Weights of a small GPT-style language model, trained from scratch on English Wikipedia: capped logits.
Each number is 200 + 20 x the weight over its row's rms, rounded and kept within 0 to 999. Layers, rows and columns count from 0. The size before them is the row's rms in percent of the matrix's.

# layer 13 attention key, 96x96, rms 0.171, rows 44-63, columns 0-95
125,201,205,194,181,214,231,212,225,177,156,221,182,205,200,200,209,219,214,192,205,223,197,225,243,216,207,225,245,273,195,212,213,225,186,206,203,169,196,214,173,184,175,208,193,178,202,181,208,206,178,213,195,152,163,205,191,195,224,195,195,197,199,224,190,189,215,188,191,176,204,217,185,190,203,240,202,191,221,192,198,234,194,219,217,218,201,162,171,175,209,217,218,193,203,211,211
128,189,204,228,222,228,189,215,194,202,210,226,236,191,199,143,210,248,186,200,206,181,178,198,183,173,206,221,215,188,205,184,222,203,195,189,203,199,217,232,201,194,194,192,231,188,214,224,189,192,211,235,196,207,182,180,192,195,231,181,203,205,236,161,218,218,181,194,207,216,160,206,162,220,208,191,225,200,184,175,166,220,184,190,208,189,219,210,212,187,147,182,181,185,187,229,213
122,202,188,191,177,226,234,174,203,228,144,193,204,222,213,220,196,212,158,245,215,238,177,196,175,172,208,208,206,209,177,209,177,204,215,218,184,191,195,203,208,235,186,203,205,194,212,212,157,166,180,202,216,218,198,182,194,171,186,225,172,207,210,212,212,208,196,187,201,178,154,188,201,177,203,163,177,193,174,213,215,188,208,163,215,193,200,193,195,193,211,219,168,213,199,194,228
126,200,187,185,223,197,200,133,207,185,233,186,210,185,215,208,185,214,208,195,235,246,194,171,213,195,180,219,159,220,200,161,216,221,190,206,195,208,194,178,179,186,228,197,173,195,228,204,213,202,179,204,218,197,230,204,188,205,191,171,190,202,210,199,220,190,195,201,208,248,167,198,214,188,192,195,198,230,169,228,168,185,191,231,153,192,222,193,213,192,192,196,188,221,192,216,223
042,201,174,193,205,176,198,183,225,208,210,205,198,192,202,187,163,220,197,179,227,167,233,192,203,162,199,187,200,213,142,178,199,172,172,206,203,194,201,198,207,264,208,182,204,201,219,187,169,196,204,197,193,171,224,188,183,186,172,218,202,186,219,172,219,212,229,194,184,238,246,202,204,196,181,198,155,201,200,198,177,194,182,196,214,217,197,173,171,204,232,215,197,195,197,174,198
034,233,239,208,177,193,227,206,171,208,190,188,179,200,222,207,221,214,188,210,175,234,179,210,231,224,226,171,211,186,237,186,189,178,204,218,172,203,183,198,187,161,192,203,249,185,208,198,201,208,186,207,209,217,166,196,205,194,245,191,228,210,173,220,181,194,185,204,225,187,165,210,240,188,215,191,198,206,194,215,201,197,240,182,192,186,170,209,213,165,172,200,219,193,193,213,177
030,233,225,189,179,175,208,210,180,211,200,206,199,189,223,192,167,232,185,208,195,207,199,201,235,196,225,194,241,217,151,145,202,187,186,234,212,176,194,194,206,208,188,181,221,186,209,196,177,215,202,207,199,195,189,188,197,188,236,200,221,192,204,210,230,206,214,207,202,236,206,242,239,182,199,191,170,192,193,221,175,216,221,203,182,178,197,202,192,166,193,237,201,223,182,160,173
024,223,184,207,230,195,199,193,188,194,203,195,213,225,206,206,186,210,169,192,174,232,196,241,216,189,208,225,203,192,202,167,205,173,231,201,183,217,185,209,213,198,168,230,195,189,178,169,198,165,177,197,255,205,220,200,175,205,209,202,191,197,160,182,221,217,177,215,189,243,183,194,226,186,196,204,187,217,181,208,188,197,164,168,243,221,175,212,175,178,207,191,209,176,165,190,211
037,218,191,210,224,213,213,209,202,193,169,183,218,207,212,196,193,220,184,170,174,242,203,198,197,175,218,216,186,190,212,183,194,204,206,181,166,225,235,195,196,191,178,224,190,206,167,177,218,173,192,198,246,231,201,195,205,219,228,203,160,187,151,197,226,199,188,217,197,240,169,191,203,189,218,199,227,205,177,181,231,208,197,186,215,233,181,217,154,188,185,205,225,189,172,194,200
031,188,183,229,225,210,165,195,171,193,184,214,218,214,189,213,182,153,158,211,192,201,180,208,209,162,193,178,209,228,221,192,225,220,201,222,211,197,206,227,230,232,149,206,153,208,212,179,190,184,198,178,188,195,185,190,218,208,180,204,227,191,210,165,204,213,200,186,183,198,202,223,215,187,204,184,188,225,188,184,182,223,196,223,196,188,221,234,201,204,192,172,200,196,219,151,225
090,215,207,189,185,172,201,203,205,200,174,217,183,167,183,213,239,245,204,214,204,199,199,156,195,246,167,226,224,174,185,184,202,191,215,193,197,200,200,228,209,195,231,172,211,183,169,210,218,184,206,211,204,183,207,180,218,190,235,219,201,168,224,239,173,201,207,215,204,194,167,183,226,186,197,171,196,216,195,201,191,207,221,190,210,214,151,195,231,192,238,222,182,179,198,189,210
116,186,194,161,226,196,196,199,198,220,201,208,213,189,216,208,167,228,210,190,187,176,187,162,212,180,213,213,190,226,222,203,171,202,175,208,218,198,177,204,190,178,208,210,228,237,171,199,244,226,215,244,221,194,258,217,223,195,192,193,173,210,210,208,192,216,213,188,221,181,174,202,183,222,194,184,205,230,222,196,218,208,210,196,202,200,189,215,191,216,248,162,175,189,181,206,170
122,208,209,170,177,261,210,239,224,176,211,191,215,206,192,169,209,192,200,210,208,212,232,186,191,215,198,212,188,219,186,184,214,164,188,149,214,260,195,200,207,216,208,225,184,204,198,196,181,217,176,226,176,226,196,197,185,180,193,181,221,197,206,214,152,230,206,186,212,234,221,204,195,201,189,223,187,208,182,200,223,202,195,183,185,191,185,162,205,217,199,198,169,201,211,177,219
124,186,220,232,145,202,202,155,203,201,196,231,184,220,178,185,160,200,172,200,176,185,193,208,251,181,226,184,172,208,199,210,184,222,174,198,198,205,203,198,259,206,232,204,213,219,184,177,191,185,205,187,191,207,192,182,216,202,193,181,180,193,204,231,196,205,190,198,191,197,203,213,205,217,205,226,195,213,180,172,198,245,201,232,182,195,176,230,190,207,233,216,190,209,223,172,213
117,174,213,229,202,176,226,200,210,210,194,215,218,196,185,209,221,200,190,183,202,193,224,233,203,197,189,224,207,217,191,237,214,173,177,178,201,186,215,194,203,204,232,202,179,182,156,225,237,189,189,229,206,185,185,203,170,209,200,192,206,231,205,169,195,239,181,199,207,224,187,227,199,223,266,187,222,205,210,202,221,182,191,223,188,219,165,221,216,189,227,192,172,174,181,186,226
120,197,243,205,174,231,202,218,164,188,202,223,197,223,195,238,187,194,176,212,185,232,183,185,221,215,181,202,190,195,204,187,212,187,201,238,208,210,214,201,185,194,185,209,200,198,237,200,175,212,236,187,216,181,246,206,198,215,218,180,231,180,180,176,202,190,219,204,170,186,158,202,211,251,197,237,189,212,205,195,192,203,196,205,179,239,254,206,224,210,223,189,203,199,193,198,202
128,126,179,197,204,190,215,192,221,182,217,199,205,192,194,203,189,192,229,157,201,199,193,202,207,240,235,165,218,187,237,181,207,196,209,204,201,195,214,160,203,193,200,247,210,176,199,216,224,182,177,206,176,183,187,207,170,202,174,231,213,186,210,155,196,209,208,183,196,185,204,188,215,218,188,196,186,198,205,233,172,199,164,177,207,203,196,214,197,168,188,216,179,177,212,175,196
121,204,185,198,195,188,199,213,204,232,195,176,233,181,226,190,181,209,209,209,197,205,160,228,207,208,204,200,187,198,227,188,176,197,206,216,170,234,233,196,230,194,184,225,214,199,218,227,216,196,202,169,222,226,175,202,201,216,166,199,203,216,189,192,235,184,219,192,222,163,199,205,213,189,175,209,147,194,199,219,204,237,226,220,190,197,179,181,229,195,208,232,189,170,159,242,196
137,184,187,216,185,194,218,212,191,201,194,209,225,235,166,184,202,202,194,173,176,207,188,218,197,225,213,230,191,163,214,219,190,207,190,225,216,204,198,188,211,191,192,180,172,212,175,215,193,197,185,190,186,195,202,190,208,192,196,203,183,234,178,206,166,192,193,197,166,199,195,129,178,168,228,225,215,187,196,195,184,179,180,194,148,172,224,186,220,213,216,184,160,216,162,217,221
129,184,221,223,199,167,236,221,200,198,206,237,192,186,233,211,164,196,182,180,162,188,199,222,201,200,182,201,215,192,204,239,216,212,178,199,168,195,199,203,190,215,209,242,180,181,235,202,183,176,199,246,225,215,218,173,187,212,226,197,167,189,185,196,182,173,197,190,213,212,208,215,215,208,178,195,172,186,170,204,207,214,208,184,208,210,209,205,208,239,155,151,186,202,187,208,205
# layer 13 attention query, 96x96, rms 0.163, rows 45-63, columns 0-95
128,217,206,165,192,207,199,210,255,201,208,218,227,178,228,171,199,199,202,221,190,175,203,205,157,189,199,207,185,195,191,212,209,181,191,187,235,174,185,194,211,175,177,187,222,175,214,218,188,190,219,206,184,180,209,184,203,200,239,128,180,194,224,156,203,203,206,180,202,182,200,198,214,213,206,205,219,183,175,186,161,218,196,193,174,230,183,236,179,190,203,211,179,210,192,195,219
117,226,212,189,183,186,193,189,209,202,210,212,229,187,218,247,218,183,186,218,224,206,166,214,175,178,224,211,213,190,172,224,195,176,185,219,202,210,204,186,187,206,208,209,194,211,173,180,174,178,192,238,195,237,205,207,176,158,192,237,163,206,204,185,186,194,204,198,178,187,151,212,223,179,217,222,199,186,170,174,207,235,177,201,210,175,212,172,224,162,180,206,216,188,202,183,207
124,204,187,176,193,180,155,165,212,155,189,176,176,203,207,207,223,202,177,203,202,212,193,233,189,230,198,202,186,212,217,175,232,227,183,211,174,176,202,182,186,197,233,170,195,202,209,167,198,184,178,187,180,199,208,227,171,180,181,189,173,167,192,192,204,218,179,163,213,212,175,220,176,209,202,213,200,243,178,235,205,204,214,198,188,221,195,197,224,214,199,197,169,193,193,230,237
011,189,228,204,194,198,193,197,181,171,168,186,233,146,214,179,210,213,194,197,194,205,188,150,200,170,172,150,227,197,182,176,225,181,197,222,161,182,188,213,192,217,221,201,231,211,175,194,175,175,202,192,213,199,191,191,202,205,203,214,171,198,174,209,228,187,197,214,211,192,188,202,197,180,221,206,180,228,177,180,200,173,164,219,213,207,253,208,194,205,184,188,220,199,186,175,185
019,199,205,193,156,203,158,217,173,210,229,191,228,209,227,217,206,217,205,171,220,168,171,200,208,203,200,194,183,205,174,211,227,215,172,198,218,185,174,179,182,194,197,193,212,204,209,221,212,219,214,198,204,205,185,199,181,216,209,188,225,166,187,168,177,202,192,194,201,194,222,163,171,195,206,154,194,253,201,223,230,238,166,187,216,178,184,194,176,198,211,198,190,214,227,237,202
016,204,212,215,140,217,197,174,183,198,219,191,147,198,185,181,226,200,207,197,222,181,191,209,197,202,212,209,195,185,151,215,202,206,211,215,218,189,206,220,185,232,180,168,171,208,175,193,198,211,224,197,212,230,185,172,267,197,221,197,209,192,216,196,205,171,181,172,182,207,220,176,194,205,198,176,168,194,184,217,168,193,206,221,221,206,177,174,193,203,216,203,196,214,221,199,170
035,208,201,212,208,216,211,198,221,200,209,237,187,189,164,228,210,221,227,208,186,244,207,213,175,230,208,235,202,194,207,204,182,230,217,184,212,213,232,224,206,227,198,218,204,222,159,234,201,188,212,187,235,210,196,199,205,198,190,225,195,197,264,213,202,176,186,161,226,197,190,217,200,209,186,212,210,186,214,173,194,189,210,227,188,226,201,198,168,250,208,204,222,219,208,222,186
057,206,194,197,226,183,212,174,235,158,208,217,164,189,180,199,203,223,248,201,194,243,217,204,191,213,215,212,189,174,190,192,200,217,222,177,212,201,213,217,203,206,207,215,200,222,156,213,186,207,189,193,222,221,189,202,193,218,198,227,191,225,252,215,202,170,187,195,212,178,187,213,202,211,169,211,192,178,197,180,195,177,189,222,186,223,207,215,171,253,212,182,193,194,197,251,181
044,233,176,225,221,220,214,191,196,191,160,187,241,194,174,180,169,209,208,232,183,205,155,186,194,219,214,162,202,200,181,202,236,213,180,196,191,206,212,190,209,179,213,201,196,176,209,203,235,241,189,206,176,195,213,190,221,223,188,189,179,206,190,229,196,200,223,207,196,189,212,167,199,164,194,197,205,242,223,206,174,240,232,176,210,183,186,226,188,172,183,207,206,208,221,216,184
050,197,177,210,190,235,207,219,173,225,194,197,237,200,208,211,171,190,169,159,204,171,215,171,198,194,197,209,192,210,216,212,208,194,216,206,174,216,202,209,221,201,206,176,219,191,182,149,201,213,171,211,212,182,192,189,178,234,216,170,193,195,172,183,193,223,215,202,161,206,215,180,206,192,210,202,197,218,175,205,219,203,230,174,240,224,203,176,234,177,182,214,220,185,218,159,242
115,211,178,186,181,212,225,213,206,190,198,190,202,184,191,234,177,237,185,226,181,163,197,197,216,185,211,207,209,231,232,216,197,217,210,197,173,222,186,211,196,159,209,186,195,220,184,222,208,209,175,207,202,216,208,182,160,206,177,209,176,161,236,196,193,207,226,180,167,192,209,189,204,195,176,201,223,242,211,216,184,196,185,189,222,240,198,207,205,245,221,172,206,196,168,156,190
125,246,191,192,203,185,191,226,191,197,187,200,199,241,210,184,204,175,239,178,191,200,180,177,193,185,212,213,192,213,231,158,199,182,163,199,205,226,200,216,198,223,206,209,168,212,178,207,197,217,182,203,182,211,226,189,210,222,186,210,218,183,206,194,183,217,245,172,202,208,216,187,222,218,217,204,211,211,169,208,181,202,225,153,181,204,184,179,173,248,189,202,214,164,234,208,232
118,183,221,194,222,221,212,216,205,202,198,195,189,203,210,182,162,213,201,219,207,191,192,217,270,222,215,168,202,198,199,211,194,228,213,234,225,212,195,211,215,182,234,197,196,197,167,202,210,193,228,175,233,213,187,177,204,188,176,195,196,180,202,204,216,215,178,214,200,189,173,236,174,186,225,230,196,204,180,181,186,190,222,216,192,219,197,194,152,210,181,168,173,213,223,150,212
118,181,198,229,212,206,196,212,209,192,174,175,215,175,216,239,216,225,195,187,193,202,223,212,194,177,177,195,178,208,194,199,202,176,178,164,206,228,202,235,205,190,219,211,206,195,186,193,220,171,193,206,176,201,181,236,178,235,212,199,206,232,199,162,192,229,221,187,189,198,223,215,218,184,237,205,202,169,217,216,172,187,215,247,183,224,184,226,208,217,207,157,169,226,181,179,208
120,220,233,218,175,216,215,240,195,192,228,193,222,208,188,216,205,171,203,223,182,183,200,201,214,214,213,187,201,202,202,213,243,214,205,218,166,196,219,198,210,227,182,201,182,204,185,224,199,184,210,183,195,168,201,222,204,221,196,195,201,150,184,227,222,192,192,232,214,231,159,243,212,228,176,192,200,212,211,190,184,178,198,187,180,227,228,193,200,210,252,198,180,207,193,197,249
132,180,220,222,198,205,191,206,199,174,201,219,197,217,220,208,188,243,194,148,226,207,219,200,191,229,219,157,237,197,237,185,188,227,207,166,206,205,175,157,224,207,215,222,205,199,221,191,200,180,188,196,214,181,205,229,228,192,214,209,216,206,195,167,207,204,206,169,208,186,207,193,205,166,190,182,212,167,199,247,187,170,183,222,209,172,202,197,193,202,215,211,174,178,226,175,197
120,214,215,233,200,194,198,212,209,220,197,198,224,197,221,175,201,214,205,208,199,193,183,222,223,216,197,204,212,193,225,214,192,162,210,216,150,209,204,188,196,156,206,245,202,209,215,171,208,221,225,196,237,232,195,196,208,171,181,205,192,245,179,165,187,181,187,168,241,205,190,200,207,163,178,207,165,220,198,185,220,190,196,185,208,218,201,208,223,193,192,257,196,210,188,218,193
133,181,230,177,235,198,207,214,202,223,190,203,243,193,169,191,194,216,217,177,211,197,202,188,204,201,223,207,167,150,183,198,231,214,158,197,202,210,210,208,204,201,212,189,171,212,198,219,134,199,227,183,186,184,200,181,209,191,193,227,208,195,186,214,162,186,182,196,196,197,190,190,224,150,253,202,189,206,216,210,178,218,196,210,208,210,203,198,196,187,230,170,199,202,193,239,206
119,208,222,218,202,205,221,239,215,193,193,212,192,164,217,221,197,164,176,176,185,175,168,195,185,174,206,195,188,189,222,179,217,192,184,188,187,188,179,163,169,183,179,227,206,208,179,186,214,182,204,209,204,186,211,185,206,184,200,174,181,194,209,215,206,160,153,200,189,191,171,180,239,221,205,199,174,222,230,196,182,189,193,205,210,181,232,164,166,206,168,178,161,228,197,197,195
# layer 13 attention value, 96x96, rms 0.221, rows 32-48, columns 0-95
082,200,212,200,218,177,201,183,183,221,259,196,230,206,203,191,214,206,195,245,191,159,195,154,171,168,196,176,202,180,180,170,217,169,175,198,194,193,220,213,202,232,190,198,218,207,192,176,216,195,210,194,230,184,209,216,208,207,183,211,199,212,177,197,189,194,214,189,221,204,196,182,201,236,203,188,203,205,200,157,213,202,159,200,179,220,214,170,171,176,214,204,163,218,211,164,220
090,190,208,226,222,219,188,181,180,177,179,223,184,198,211,209,213,151,198,203,191,183,199,259,180,222,203,184,185,199,179,184,161,194,240,203,192,225,168,192,195,157,179,205,167,216,209,207,183,210,214,180,154,212,198,169,219,193,203,209,215,176,182,194,205,204,190,159,193,202,188,217,202,209,177,226,176,178,186,194,209,194,207,158,223,174,205,188,213,222,182,204,199,196,164,216,199
095,197,201,185,214,194,237,177,228,208,204,200,208,198,207,202,190,190,209,227,183,238,229,218,209,215,190,215,198,207,200,196,182,239,183,176,201,216,221,226,224,193,204,204,226,213,221,226,164,173,224,194,228,210,173,203,205,200,175,206,189,231,233,224,159,174,201,149,240,203,195,226,189,212,201,205,195,226,230,237,183,155,220,183,186,164,197,202,213,207,196,192,193,186,183,188,198
084,165,215,136,212,206,213,229,177,227,199,212,184,218,194,205,228,211,205,189,196,210,199,192,193,167,189,184,191,154,201,191,197,163,177,267,222,196,166,207,186,220,175,192,188,211,171,176,226,216,207,195,179,216,221,208,192,196,215,195,189,199,188,195,220,190,196,175,185,218,203,167,184,234,204,218,222,214,188,214,196,209,217,186,186,217,198,199,201,173,180,196,181,166,218,233,207
114,197,207,212,229,212,180,196,184,199,181,207,182,191,226,185,181,189,217,179,227,191,152,183,188,175,196,197,212,226,195,210,191,175,184,225,158,192,204,210,173,197,213,172,188,224,189,193,219,182,211,161,201,195,184,223,243,187,186,188,187,220,212,190,152,213,221,186,204,224,188,217,185,161,189,158,203,186,197,200,185,213,157,187,195,226,243,183,194,173,219,198,176,212,224,208,218
088,215,173,213,213,209,203,203,213,169,196,205,214,182,199,208,184,246,207,167,230,204,188,184,216,243,205,181,157,211,163,223,205,204,174,202,253,203,181,185,180,203,173,200,171,190,212,176,198,219,195,227,179,216,183,194,162,195,215,194,209,191,189,210,212,189,203,187,198,230,216,201,197,188,168,203,179,149,188,191,223,200,193,177,177,213,177,190,217,210,229,236,232,205,187,191,224
124,247,153,205,145,220,197,188,210,169,204,206,221,223,198,206,180,182,178,213,197,165,163,189,218,239,197,208,178,206,174,198,239,224,179,187,179,217,214,201,204,218,197,218,196,232,182,214,201,203,213,202,171,202,203,175,194,190,269,181,217,206,198,206,219,200,185,200,177,204,211,213,238,167,175,195,205,172,198,200,197,234,190,209,208,194,198,202,219,196,212,192,194,200,183,207,186
087,185,178,212,209,196,210,209,219,185,199,173,220,173,205,206,213,217,217,184,206,209,197,181,173,206,232,151,193,228,183,200,164,236,158,162,173,229,240,241,209,199,174,187,200,195,190,215,174,184,200,195,226,164,185,203,196,193,184,197,179,194,179,221,186,172,231,190,229,202,231,218,198,209,206,204,187,236,207,204,207,231,183,198,192,195,199,174,189,173,196,157,197,184,207,185,210
103,178,185,186,182,180,199,204,202,223,233,174,229,203,261,204,226,194,171,196,223,183,190,177,178,211,203,188,208,193,206,220,170,193,199,205,210,161,216,213,203,232,198,164,190,235,195,199,216,201,190,175,207,197,185,201,193,198,196,192,204,175,180,195,154,212,225,200,230,217,195,206,173,202,171,212,191,261,195,192,192,173,237,202,179,189,243,203,188,192,190,194,191,228,210,171,197
100,188,160,207,227,206,238,201,172,196,217,170,214,189,207,208,199,186,201,243,236,235,212,208,159,175,198,196,215,198,217,187,166,194,239,213,190,197,222,231,197,185,189,163,207,185,178,176,219,172,228,205,200,166,205,191,212,210,210,188,190,171,206,242,173,212,197,183,236,198,214,168,167,209,187,220,184,223,209,193,212,206,212,173,206,195,170,180,195,182,214,208,191,175,200,206,206
103,221,216,176,200,203,209,233,218,205,195,196,185,216,208,199,198,177,205,191,200,198,219,202,193,219,196,199,201,174,201,192,231,198,175,195,207,214,203,249,185,217,216,231,246,180,175,222,151,169,203,212,219,221,198,238,225,209,180,197,225,219,205,196,203,211,210,190,210,194,210,214,206,180,229,180,230,184,215,218,217,196,224,217,190,195,235,232,190,185,263,216,200,243,223,209,225
092,210,210,188,200,226,209,206,180,216,188,178,160,222,170,178,198,211,193,186,162,212,169,205,199,209,198,214,203,218,222,142,196,214,191,198,172,187,179,180,202,193,198,247,212,162,183,203,201,193,222,210,192,191,179,240,206,183,204,174,209,245,213,198,219,193,203,245,176,196,201,215,191,191,224,197,166,187,211,183,202,220,198,224,232,232,224,192,217,205,213,209,194,217,176,214,162
110,198,205,184,203,185,211,226,215,228,246,205,202,167,156,186,193,209,199,205,200,218,214,163,187,226,194,241,165,195,193,184,171,186,188,200,227,225,243,174,203,182,206,205,256,193,197,170,197,194,152,201,206,187,193,212,157,170,187,194,209,196,188,198,205,231,184,195,211,220,227,208,192,243,219,189,212,206,220,196,203,175,211,198,185,194,226,186,192,210,184,191,203,183,197,176,214
102,176,210,184,251,203,247,221,172,204,214,220,201,219,184,210,193,246,205,172,186,207,167,197,209,192,212,207,196,217,196,172,187,218,169,209,198,211,200,204,183,206,193,205,214,191,204,186,227,189,238,192,201,192,202,246,207,160,173,220,191,239,179,196,193,186,202,229,180,223,202,196,170,183,177,221,198,214,168,194,176,219,184,210,220,221,195,180,234,201,164,188,190,169,200,216,178
084,185,173,197,195,211,184,207,208,221,196,219,183,210,201,181,216,202,185,185,197,206,189,204,209,148,187,189,208,221,214,163,211,152,207,207,184,179,180,206,227,196,204,214,187,233,166,218,208,207,178,185,152,190,176,201,205,170,218,201,204,194,188,182,237,185,200,168,185,203,223,203,257,194,207,189,197,197,219,167,201,184,178,195,219,218,214,174,222,223,169,186,169,204,242,229,211
098,235,232,205,183,170,211,223,197,208,221,207,186,186,185,215,197,169,230,209,210,224,198,206,183,239,179,178,199,191,200,233,200,216,241,193,211,164,184,199,216,169,219,245,180,145,216,209,214,206,207,203,177,250,199,182,222,204,202,200,222,179,184,214,218,217,200,201,205,205,188,172,201,205,240,199,230,199,214,206,225,191,197,179,189,159,196,215,204,210,231,213,225,203,212,185,208
084,202,158,182,177,193,179,196,200,192,201,200,216,184,202,222,233,167,182,217,175,191,182,206,203,187,192,174,195,213,199,237,192,182,228,196,212,222,200,163,254,177,191,210,181,201,209,195,196,197,209,214,191,206,202,134,230,223,197,211,179,170,217,214,205,178,188,184,202,206,204,191,210,210,173,226,224,171,222,197,237,195,167,227,211,191,180,207,209,216,209,206,208,204,220,177,251
# layer 13 attention output (transposed), 96x96, rms 0.214, rows 32-48, columns 0-95
108,174,206,234,203,179,213,197,193,215,149,226,182,174,202,181,190,182,186,226,218,225,219,208,199,251,184,204,155,193,176,181,230,199,194,197,186,204,199,193,227,181,207,226,202,219,208,153,175,197,183,209,219,193,218,206,180,190,174,198,185,212,226,177,202,202,192,168,172,182,240,177,203,192,220,176,184,186,221,195,210,230,203,191,209,186,206,221,176,198,179,221,199,195,224,216,239
107,184,195,185,160,180,205,175,210,225,184,179,197,187,195,210,201,189,171,229,243,190,189,175,202,183,184,230,197,198,229,199,208,183,194,181,202,193,249,209,195,189,214,232,213,184,177,204,233,164,219,213,216,204,183,234,208,171,185,193,186,180,203,187,169,192,175,195,192,163,177,193,203,213,201,199,212,182,210,259,188,202,210,203,214,234,194,177,231,215,222,221,226,221,200,166,198
101,237,225,209,190,219,159,198,184,206,235,218,170,168,225,206,207,204,188,224,231,179,179,189,192,205,201,222,183,207,196,213,185,197,211,160,200,188,161,189,228,209,227,194,201,196,186,197,180,222,217,186,211,200,197,196,205,193,186,172,181,185,200,204,230,183,229,214,190,231,210,175,205,178,177,221,232,215,198,202,176,203,192,186,207,186,175,178,225,183,160,197,215,237,220,216,258
101,196,199,216,232,217,167,210,207,170,196,196,209,211,200,158,179,193,181,239,218,207,221,198,188,195,171,205,180,220,201,176,197,190,206,215,200,206,213,188,218,210,204,215,191,181,180,210,210,193,216,173,207,207,187,156,210,232,146,222,214,213,206,184,189,200,195,212,180,187,195,236,188,200,176,255,238,216,204,210,214,209,221,213,181,196,221,213,227,180,198,203,186,224,188,142,165
094,211,211,217,200,217,190,253,186,191,197,210,258,178,207,189,177,159,200,164,201,202,162,190,186,188,227,237,195,215,202,207,185,236,222,200,197,190,224,205,198,197,180,200,230,188,210,199,183,230,235,188,228,193,197,243,206,174,206,203,211,198,211,192,203,207,206,176,233,183,184,186,206,233,221,200,192,194,194,195,228,211,218,239,185,207,205,196,180,195,199,205,195,188,192,140,214
111,208,229,187,225,235,199,192,191,226,184,220,193,173,176,211,176,211,194,212,213,188,174,188,177,181,214,186,202,187,230,229,191,200,188,183,158,207,233,185,232,176,214,203,204,248,191,204,199,185,235,220,194,177,200,192,216,185,232,192,194,213,190,184,216,200,194,212,201,191,211,179,175,224,188,198,169,214,231,187,196,208,205,226,144,166,186,232,230,218,187,204,158,203,201,176,189
107,214,179,205,221,204,199,190,205,208,165,231,194,202,207,198,208,217,222,148,187,189,206,183,183,177,199,186,195,157,227,195,219,185,203,186,186,223,182,174,209,211,211,219,212,200,168,205,196,198,174,231,217,235,205,212,190,181,184,187,211,201,194,161,193,213,208,192,246,164,223,209,212,214,192,201,217,251,224,215,234,197,228,207,211,194,182,179,212,179,208,194,182,192,198,204,264
102,180,196,209,199,230,197,210,193,211,210,185,193,197,215,194,188,228,193,212,212,225,211,181,180,212,209,215,211,223,212,186,228,194,222,229,204,212,217,185,144,207,205,193,207,211,230,196,197,203,195,214,166,226,189,197,164,235,163,199,224,156,201,196,212,218,189,188,198,194,221,191,188,218,205,183,161,167,176,189,185,225,196,234,205,216,225,189,248,173,224,166,178,205,160,213,226
099,235,224,240,221,235,192,205,166,196,193,174,175,216,183,206,196,196,201,225,158,176,224,207,218,230,178,188,192,181,203,227,199,212,182,219,202,212,210,219,176,221,202,209,208,178,189,227,218,195,216,240,220,200,182,224,235,216,237,167,191,213,219,176,184,168,160,177,187,177,216,181,186,215,209,204,199,198,183,176,199,181,180,189,177,200,193,178,177,180,180,211,235,212,194,198,193
098,185,191,213,194,204,168,201,223,216,191,216,214,221,194,175,187,185,204,198,198,207,176,197,211,179,194,181,184,211,199,198,212,197,204,204,179,206,204,167,227,163,209,179,192,168,212,198,186,199,190,238,168,167,205,215,220,194,183,171,210,186,202,223,199,174,206,199,156,221,203,248,209,221,207,194,233,181,224,201,175,154,220,195,182,187,201,261,149,188,213,197,206,201,168,211,186
100,220,203,187,255,177,249,201,193,187,211,200,174,217,229,193,171,212,173,216,163,195,201,169,229,190,217,193,170,217,187,173,203,200,200,172,203,164,188,199,206,185,203,200,201,194,191,182,224,169,200,208,204,170,200,188,172,212,186,187,227,231,182,241,195,185,198,183,240,193,226,177,192,209,177,194,211,227,194,219,190,199,186,186,178,228,226,219,195,205,246,205,199,201,193,178,220
102,227,210,168,214,249,204,193,218,162,164,191,212,203,197,187,212,190,185,229,216,183,167,165,197,182,187,193,226,197,217,155,205,193,199,194,209,212,213,196,202,204,189,186,190,191,210,158,193,221,218,184,196,222,198,198,189,239,183,217,189,237,208,206,202,205,173,178,202,176,193,159,199,230,236,263,200,204,186,204,199,165,189,199,219,191,187,207,200,222,197,202,164,211,208,209,178
092,200,224,182,175,188,188,177,186,194,206,215,175,194,182,199,213,164,168,153,173,204,200,201,217,197,212,187,208,220,174,179,218,202,222,219,203,197,165,188,193,212,205,206,223,216,177,196,183,193,224,224,181,219,194,211,233,218,224,204,194,180,176,240,195,183,197,203,191,202,186,200,193,209,250,206,186,218,197,233,242,195,206,186,234,204,215,203,236,155,178,243,199,216,211,172,172
103,235,215,227,234,171,199,172,208,210,189,211,197,207,207,189,218,208,222,190,201,211,213,182,216,176,200,227,203,184,205,212,203,205,193,176,187,222,207,214,261,203,159,197,204,182,198,189,206,203,164,175,223,217,208,187,166,213,200,186,205,193,182,223,211,227,188,218,186,174,192,211,162,182,237,157,165,190,193,213,226,185,216,210,163,190,238,209,206,241,188,206,204,210,204,220,175
101,204,197,201,187,185,215,205,186,211,216,204,157,209,200,181,175,210,229,222,229,187,162,204,198,203,208,200,200,193,157,201,207,198,195,207,208,237,199,245,210,200,169,161,183,234,216,224,217,187,198,214,187,225,226,205,221,197,175,189,188,190,217,217,183,190,198,189,210,211,169,180,230,212,214,192,173,206,226,224,163,166,221,178,186,221,204,198,233,181,222,176,154,209,176,175,220
102,217,226,199,208,218,194,183,149,183,194,227,225,199,202,191,166,227,200,216,199,212,197,210,216,166,178,211,248,241,183,191,229,202,182,191,212,187,202,192,174,207,192,197,216,193,158,220,191,194,167,170,214,175,220,210,181,208,197,159,184,171,223,170,190,175,207,170,193,224,207,218,202,199,213,182,204,179,198,210,198,172,212,194,198,215,199,216,250,200,174,206,195,171,208,235,200
104,189,235,226,193,205,198,189,197,203,174,207,174,240,225,204,219,183,187,210,168,238,187,181,193,206,213,187,221,195,211,241,203,204,169,195,199,191,212,218,241,201,170,195,213,212,236,233,185,179,223,175,176,206,154,197,221,227,202,160,195,210,199,200,199,176,203,164,189,207,175,210,215,175,199,203,183,225,211,211,185,224,229,223,216,220,182,192,224,170,188,215,225,168,196,197,208